config.yaml
num_hidden_layers: 9
positions: "learned"
bias: "none"
parallel_block: false
init: "normal"
init_std_qkv: 0.0261
optimizer: "muon_variant"
schedule: "wsd"
decay_shape: "linear"
final_lr_fraction: 0.05
dataset: "wikipedia_en"
Each number is 500 + 40 x the weight over its row's rms, rounded and kept within 0 to 999. Layers, rows and columns count from 0. Numbers have three digits each. The size before them is the row's rms in percent of the matrix's.

# up: layer 5 MLP up, 1024x256, rms 0.0687, rows 937-983, columns 128-191
# down: layer 5 MLP down (transposed), 1024x256, rms 0.0657, rows 937-982, columns 128-191
up937 088:542545458472501433536561476508522467455436516496511528515491547490537390492469466524525473496483449508497442529512501485477543487543496522453492429494497517505550504532430482500533494520475526
down937 086:548508457484508575504497484520483460494501506482497462486537490503461540623496437453503562532434489586516508531510481582566405470524569515490491471535491436608498513444492536515487504458488472
up938 107:511463496486517501538515498475512532530444523561472484437464556547597541438509422452532472570572410428546479487562511560509500487549478462504596520488549502498536547525487504499420472529500557
down938 101:525527542491516499487494506500516422475514513465535498453469505498539445513555553512493461430461477457512534489413528460523497479484455487545513544397518495468460565518514503598546496560473413
up939 109:471487521555533543442460513459500514499421499536520482581452454493478531470503512560461537496469482400569512525522464499443457476433512545457416569548499542527558520499469495558519563460474486
down939 102:475485434551499487548497508484509506528495564531522462534518550562561450463492483518447497503501432472494443560481525547505527500464478509478453463571536420547485506521451470525421480527567585
up940 111:514407483492522522507476562560505565426482501579500512497581479502540408479581492459518489516500524418509500528556513490537459496512527558486436487495527486499492543499472585529501584528526523
down940 106:512469465552525510459428480542469552480528438495611497480524471543517503550444428560520506498514468517506553491552507478555419548479565548508517470513502502558479523468511537452515551499488573
up941 102:479434558483460525546553476566587521429479511512541541530503499452477560492430493615576452565565563570414482543539436553505479479487501430485551488504469438446491552519537514496491524456501453
down941 094:476518426426465555503517456449476461521500528503541592440475465534466495463477501564473487444490468518481534584455477464443506486437482527548499457543426515556588462525536449448517619473549483
up942 104:476482544485481512569554537400466563524522438491520486517536461441508471439523532500484517516518458485525471419498583534502481566466391449521455477436580544531557476503517345424458497554470483
down942 099:470488528460525494483460506514571476574475421476525490559423525497535515531498450421576485435538514550497499482435531500471502501505572493484525502502547457502479536524490522492490481466544504
up943 104:549460498485495531566433471446523535524508544549445522523438503609530491474528486520434465548468438520413507557512541434580507520462558449493532446509544490412513529539501537565541462491487484
down943 107:594443508480503566500536484513548478463492464506516480556550481518487553526537487539573543526496465506537424500448512433570486473543455474465511550467523527489498460466453500472493574509446437
up944 097:490492447516560500442499491567567536507527488526492539457503482474568542511531531475461510577468498436497511550505497553449450479557543542506566566599560546559499524524493459547471454472479449
down944 097:536451476530409549488468501490496428531491526520450452578485499478448546475504485546380520500516510487474506541459504505548520467428540482511435481485477519516501461487547506508524534559553543
up945 098:424542524448518500494546559506535514576474491502501561536520475569489428422556546480510532513537480444537539481469462596534482495582490505536505506477523420486557511496533465548467531532546533
down945 100:482536551529525557439482542516511574539441454545403499463479507571541478480447556499522510465508501529545476449513491450477460556506447476549504455472457511465469504493553491477459503478569512
up946 106:491505505441506477487514480535494475510505480514579510577472547492515472512523524491479521423537511512485429422510457557474480506484548498571503476619641551498470509515552531419528486461455444
down946 116:507474518414479499506496500602490509492503526536440509474445527467504473616477448480502479458477518464467452525465520507462472561528529439582581573483456540434604524536576412547430502476506488
up947 109:559540576519480542549490496466476507550440466484463466524504481506482515498487499399531495494470481537531475501493575523532509455499505465546473481523542476410511473534501541550449531492508417
down947 109:446494515550450500574447496482476413487434400516525491489537469431409529445460511541463505457473431591562544440579465518478481600490469472480459518568492507517506544517571500467438524466536526
up948 102:501460493514551501512491512466534466478482501504441474522586528515388564494552415487521572563448504488484529524482495506522504517537505536519460511466495512497543543496439489507518481470445555
down948 097:501579537488513552594472513498429573503523576511459480473592546514544456524459531518558506522463521486453470464465565491498424506419458523479513466493518515519482508546539481418528466460539492
up949 093:501540487496456545508423482608513484456568508487539503507501473552508510444485529550469533532549471484486432572565588519502553528479514478541443410552505535526468502428508524448487558512495541
down949 091:487473546408485470465511471456487499497510527437553523543531564506524524506507482494576550553591480542572555504440487499495462549466526521478551538480461506452507454507476518514513485505513504
up950 096:517504510517559454471451520561544468467539496539556520538469509492460549488490564443469495509572530524424512512410496446502497494500574502510517551506480446453600442453564468433543542533467408
down950 098:570542543473480407565488511493466532496545505477536456477498531517508514458537486531500517512571416558585577533492495507482480460541442548522509508433445435498498496528429494574439486472504519
up951 088:473496454458434506461521495563491510496548482472512463473432507550497494505508472464456467558552527484494410485475502595535524496442472515512484551509441563478477463587452475575547475515521513
down951 087:507563423506590437526524481452484489541438515499508445531535479511474430479503462552448470420460513508568537561541481533444552449565514520494517527560514471494457464477565543488510487440530532
up952 103:508501503533463467495496438547508554472439543489502490545544574518484524431527551501424454487503551547475490546501438521529485545571574402515461442487466450515412481464559526451544467498488498
down952 113:494491475505501501494505527531422538507529524540392533515527504511479448458474479456518558501489529457577496488580534489579578533476519546535510514460416491425476493557433496439472448492474470
up953 095:528538581428459465569500467503495478491476479486534404546488523543590437510498482452476511478503477464503528532491447522496557515488479512500468487521439510528514546522478460539527494483450489
down953 094:460450542494527545504435509485538546504526506500504528440466458500457567509475502548568524544464439578543560548540485435465509576447512474504469593557538486460574459540512519543515553568409507
up954 108:494513531444488514566499536398530455517481478424477503509589553451637452424526506470498459442499488524501551532508454533508531471518541540447476519524426446532464482548557502469432513521512509
down954 106:535407576526490468528484550554498425476535455477510477522464555448511556536480578548609509510497527540520525365474483442499525442504460480480476521497550529548499398480540504570516469507404469
up955 099:529526557474468548518539467452475548511501503521466543522521490497478528501550551464394508568497524489508333493494556574479461432519434484468497485545458513561567465530489445482513514533488438
down955 097:427367510468514431493560560488559487461570478472493533491482575455484490465494477487507495529577465498600558496511460478480498601569563440534486513497533454488451566487559514438479498433477488
up956 108:518565584537515459526487563467401493555577460496447494512514527493568567490460528459489497505516556470506545502533519514520515522474513483529533471530534413510433573473493524600459512551467480
down956 101:556544465484490462451500513519510490530454582491503567474542516544490479425495495510475505461419487438498460439543480575501530482572545489580528526469521477491470470446426487491458477453520509
up957 106:519493566455495508506465452488527563467384538473495537544588507568472493529501473471529496506485552535547551530549526511415472513522526456381544497511529478516524455478484497536512562505531590
down957 100:503520509466491484494520559499490490506547533461459475471465495567511576474461488464540514392431491480472497463478506499510520495505530565541443636486518479486446459467491474525489460575557368
up958 096:475465481491459437516493495524553530571565544544464549470504509489575572510478473328550400568456559485477459543524528529436536499446489528533523490493540503558540513489506504478576505603471514
down958 098:464560476490509482531485532491466482501482488452526513442546486466441518485496502514418542507542459538433507448511568494514459461560396448530483587499482463488545527572413517578513524536602553
up959 097:472534553448485434555456570535492482569496503539567594438531484459460511516453473525509509420504457530468518567489518422441533593487523492481517493573536488571515510556395494494505496423462513
down959 098:494531541545494511450527500479518580399495450482506485427496506473544585488549528460482468498499424504577427415543474564569516452429469573493463522531479558529508473494475505535493448508506458
up960 083:479500532543410559475537437481501534517529549486472581558537471501462510507471465473504520486498484523476450540543435467506486525400502545506463435471555494465491524573520502530494531479488550
down960 082:515497556455542527485454534507540507538486543487482457511523565476571480516466585504535488489465513523555470533509553442480583449517403447506560482530502491521521490502461542481455457467519472
up961 086:501515539450494558510528409543491444497543498530474481552495532555478503498547502456486507516449486475491525476440464523529508536503467506495483446535454617456515518489407551479507476532458586
down961 088:512486574494525529520544548476511472481556579471527535501489482519473595491498480460486473477530586578481493520519497480506552571494567547563526524500520480479444531525529458495511529460533492
up962 106:446502536529459483540485578478535503544507436523487471473383497454503519442548580523535431504569527489587482521497498474498503503513472470481506417525499566461525481488506468516507537520482524
down962 099:448544474413490441501490515549466469550458506455601511485429473497460502558473562492571483479539525535512553505462493531523472492507527463470493512499440555477462438437481501559536519448529484
up963 095:447481508510440513483550567518535498473514498511533528504517514473470440592556514459446513485488372477526513507546531466455500519503560490514508498483499477536477521505531459522538501440527435
down963 097:491592544449470519511420572475394508513502514498467439461489529519582496514545455440551454505500578519550425529526572532454487519520488524555441474462504484449488535492490534477542490517517561
up964 107:539486515497500550474518443555505477475529512508551502516499551497462501524541558505416491466479420496517497464599572500466531524475516536449465495556528508429536536475477483555538525507481519
down964 093:507543469493429511498478510476529532512534535471492495511496540463497492416488441468490547511519509542505533498510462536530488494564395516561495467507558473481535513519421529505433494544534476
up965 090:439474496582468558477571480527487457558503490477501472494527563544545469540486553577503449413437508492440489484607508441443506512509470517524461467531507527478569548541524531521521543492409466
down965 090:469509477518514516454534423586455514560538468551491458431516532448531428482522482483440530505512513502495556543432486534427480524421477541435512472481493468539501490471510490488483512484511539
up966 102:484535547487479507552569414485500460483480568472482559441494526463491494516464542535441480407490474551540488431504511615502526475430454479495536495441502482438447493483497523513560494509518502
down966 100:508555450551496488424498501559488556521521479462516486472524498491446456493432560509525484537446441546522455512523368431492514445554488455525537454457510564481505533466553504501492433514457549
up967 099:522453435428451499517445544537527532419478493548488505500521462509537495403471518538436511509492524491555501495500513563506535493513501461464587499481444483450511544444491451479528553530525532
down967 100:472498486509517555498531446469526498593527526557487511521463447437467484516495504475506513487509441511542494568566487543488430530517522432428507521446478518517449505555518459501492501563438458
up968 108:474478548530524500484548462424479484517455509504466531437514466496470469469493505421537466508498504576424513526473480532518508539496480539570514482483441518453536521572529510466488461556524511
down968 106:484532424469473444478497542536501564459479467450553546528480467470474516472506565404547508510477527521468447526477435538460458528548461447554479550486560508538425558428532574544425508455502504
up969 111:426530508487478492408412494496517463470492478490493534504526499504542512528491475553525526465471484480425447428455425539505541424503602506529503487537504481519435482468466516493545514433471519
down969 106:579445542510515514522447503543538517480501549513445539523399544519482584593446481523503444495499486565516444398510482513457455495564440451542482514574529547489543539488477509504492487521504448
up970 092:478467480491493521425471515510531529525455518502516478569486569527510502456510514388470504491491563516478465540526430483484487534403399499463583474450450484396472482478504471492498502569447541
down970 090:476540490496561542516491508443475446429502542500514536509513428529513510407480527530487425454484532448504557457486399513554492490520549489500450563585515503526492600459537502495473476546561535
up971 095:477598493524500432515512516533572536562452459508471558488541489542509467447483567579435524526524538528470528535434478452481523500432555546478453521575549497486482438510487490505521482482457510
down971 101:556514491457523504441515435546495531453564410444489510498477571511522562434474490467482531506450428458559493486450489455475509475485521496571568511556518552499505511469513495526559509522488486
up972 097:532506551460526533525518460476541476510465495515588515487522548426469473450460543443513575518453524447484488586448475509446501560498585539422457467515593542517470516555498476474497486562450503
down972 104:510456556493567475510488463464516504451497518501459484412530521492421499557492450517466487496501520514506546469457539511532421525559469511411455522516529560458493472466558487535488497481565492
up973 103:560450526456498479470454586593479536410497540526467476497436484560500456524481505494448502546445520468514536543495465496523493490476477509474484471514505479488501466487453515509587479433528538
down973 103:462454453570562515489464487466498491491543505499485598526478531447416484568544540553533475543543515496445448460485473474468517454522368460496498488461592567533456420469531459596501415579455485
up974 091:457492543580505440543443513467519447497458462561470492461463436441470556534475474495551499555493540452545471511514502477401487559562544508521471508505521502460513489525493483488517588482463498
down974 097:526497456474468489500472499529498502490567480440524569479440474461431512474389536531531462524485577575524488482487464500393432439468501547444571521458538555462420467571546476477507494451546428
up975 085:502516495514501484497475475477595485532480440485478493501445467469533466463447419483458528508525471503479451513571540448514483496495564547491496487412506511548463520482426478519478558447450521
down975 078:530547512518512448501469457516554523482534538540409578461504508501470470535465491521508463532548563513515422472444533506573566473546432487501548521540536509545532510444574495543580481536551526
up976 099:480586571536472511505558512539492508519502508485569534499522452503498511469515551443451430453512550505505485501504483515486506523459513507435560534387475517529528469476531530514554498515501428
down976 092:500468507544549489471418480512523513446509444492552444443455533504551457426520466498507571466526507536560540453528507478484475468521505472477515498545512489501501514538572541593404484474494591
up977 109:599503481453500479469461538478564546514518487566500470509532489433557490472451504520465488525494454528514511463531549507495519486469570449499512474576518455466479546516537434470474503515511510
down977 106:483454531496440593492488517471503494479499461523447503441475507473485560478573532492516516553565582462522521425478559481543533519492533565424399567467514516469504526572402493520563480519453519
up978 095:536457395520456475558478519525491485408505461520504509442547466539469491473519536476485517471465531515575496496552492582533481434543486531510496481505407503513486510545537543538547405487510523
down978 099:439482497533415508482498525520510571483451470482478492491575568413470538436458445440450487536553465468477529429498483467495485471546509515552545452568516530487565499523527497436532522510506485
up979 096:576522474518459550523560476550397500528483534411433574536471482517511486477459598531525490528524459605518531464485539516505505533532409480479502455558500520463482450529398436500543475503471443
down979 097:480467493524510482486529447537477492541547550516492498527555501531551511480494548537471456574484594470548538500404486515516432459523461565413521482471470498520441514439551567404453472470434547
up980 096:497490549476514541545453536566457502458482476511495482513425472473507425502431482529514522549465490471454539514532502517538562563438487557505506464487533494509471543543513509566478497468533565
down980 096:495475487531386512526532485464498480526487557493482570479437527467486527480487421495506531457534510452554512508514494490487383554512495457523487486503458488519482507496626494446571486506529552
up981 100:527531532501548544437466513496494513531498522446454559513522605454541450539610523464534475515524531535469517514485555459350557489510515470485539515464498527535510512503449456516509516573425448
down981 100:605459436499553545515500476425497538483423464538526463426523556491484492516504514485507516462488552518460529487557539489475445422590530538460535466559423484454451522571489460488424503513556448
up982 104:507421483536451478433497542427494587563484539579520626415463462559513450433463522520489469492541497481496477448546470523505511515499551506566496543492460491520522530471468483573529509495453517
down982 111:448479527502536508522499489543455424504508467545452443477509495484516535523473570537560446405491543573531473554499545534483507528466423545463482461453575539488497480504432463540523533538505557
up983 101:513455487443425479481457458556534421538460544539461524525492533478487451474466439475420538490504480553447449479503452543417523518516516461565524538446515412475518438481526485545435487442543529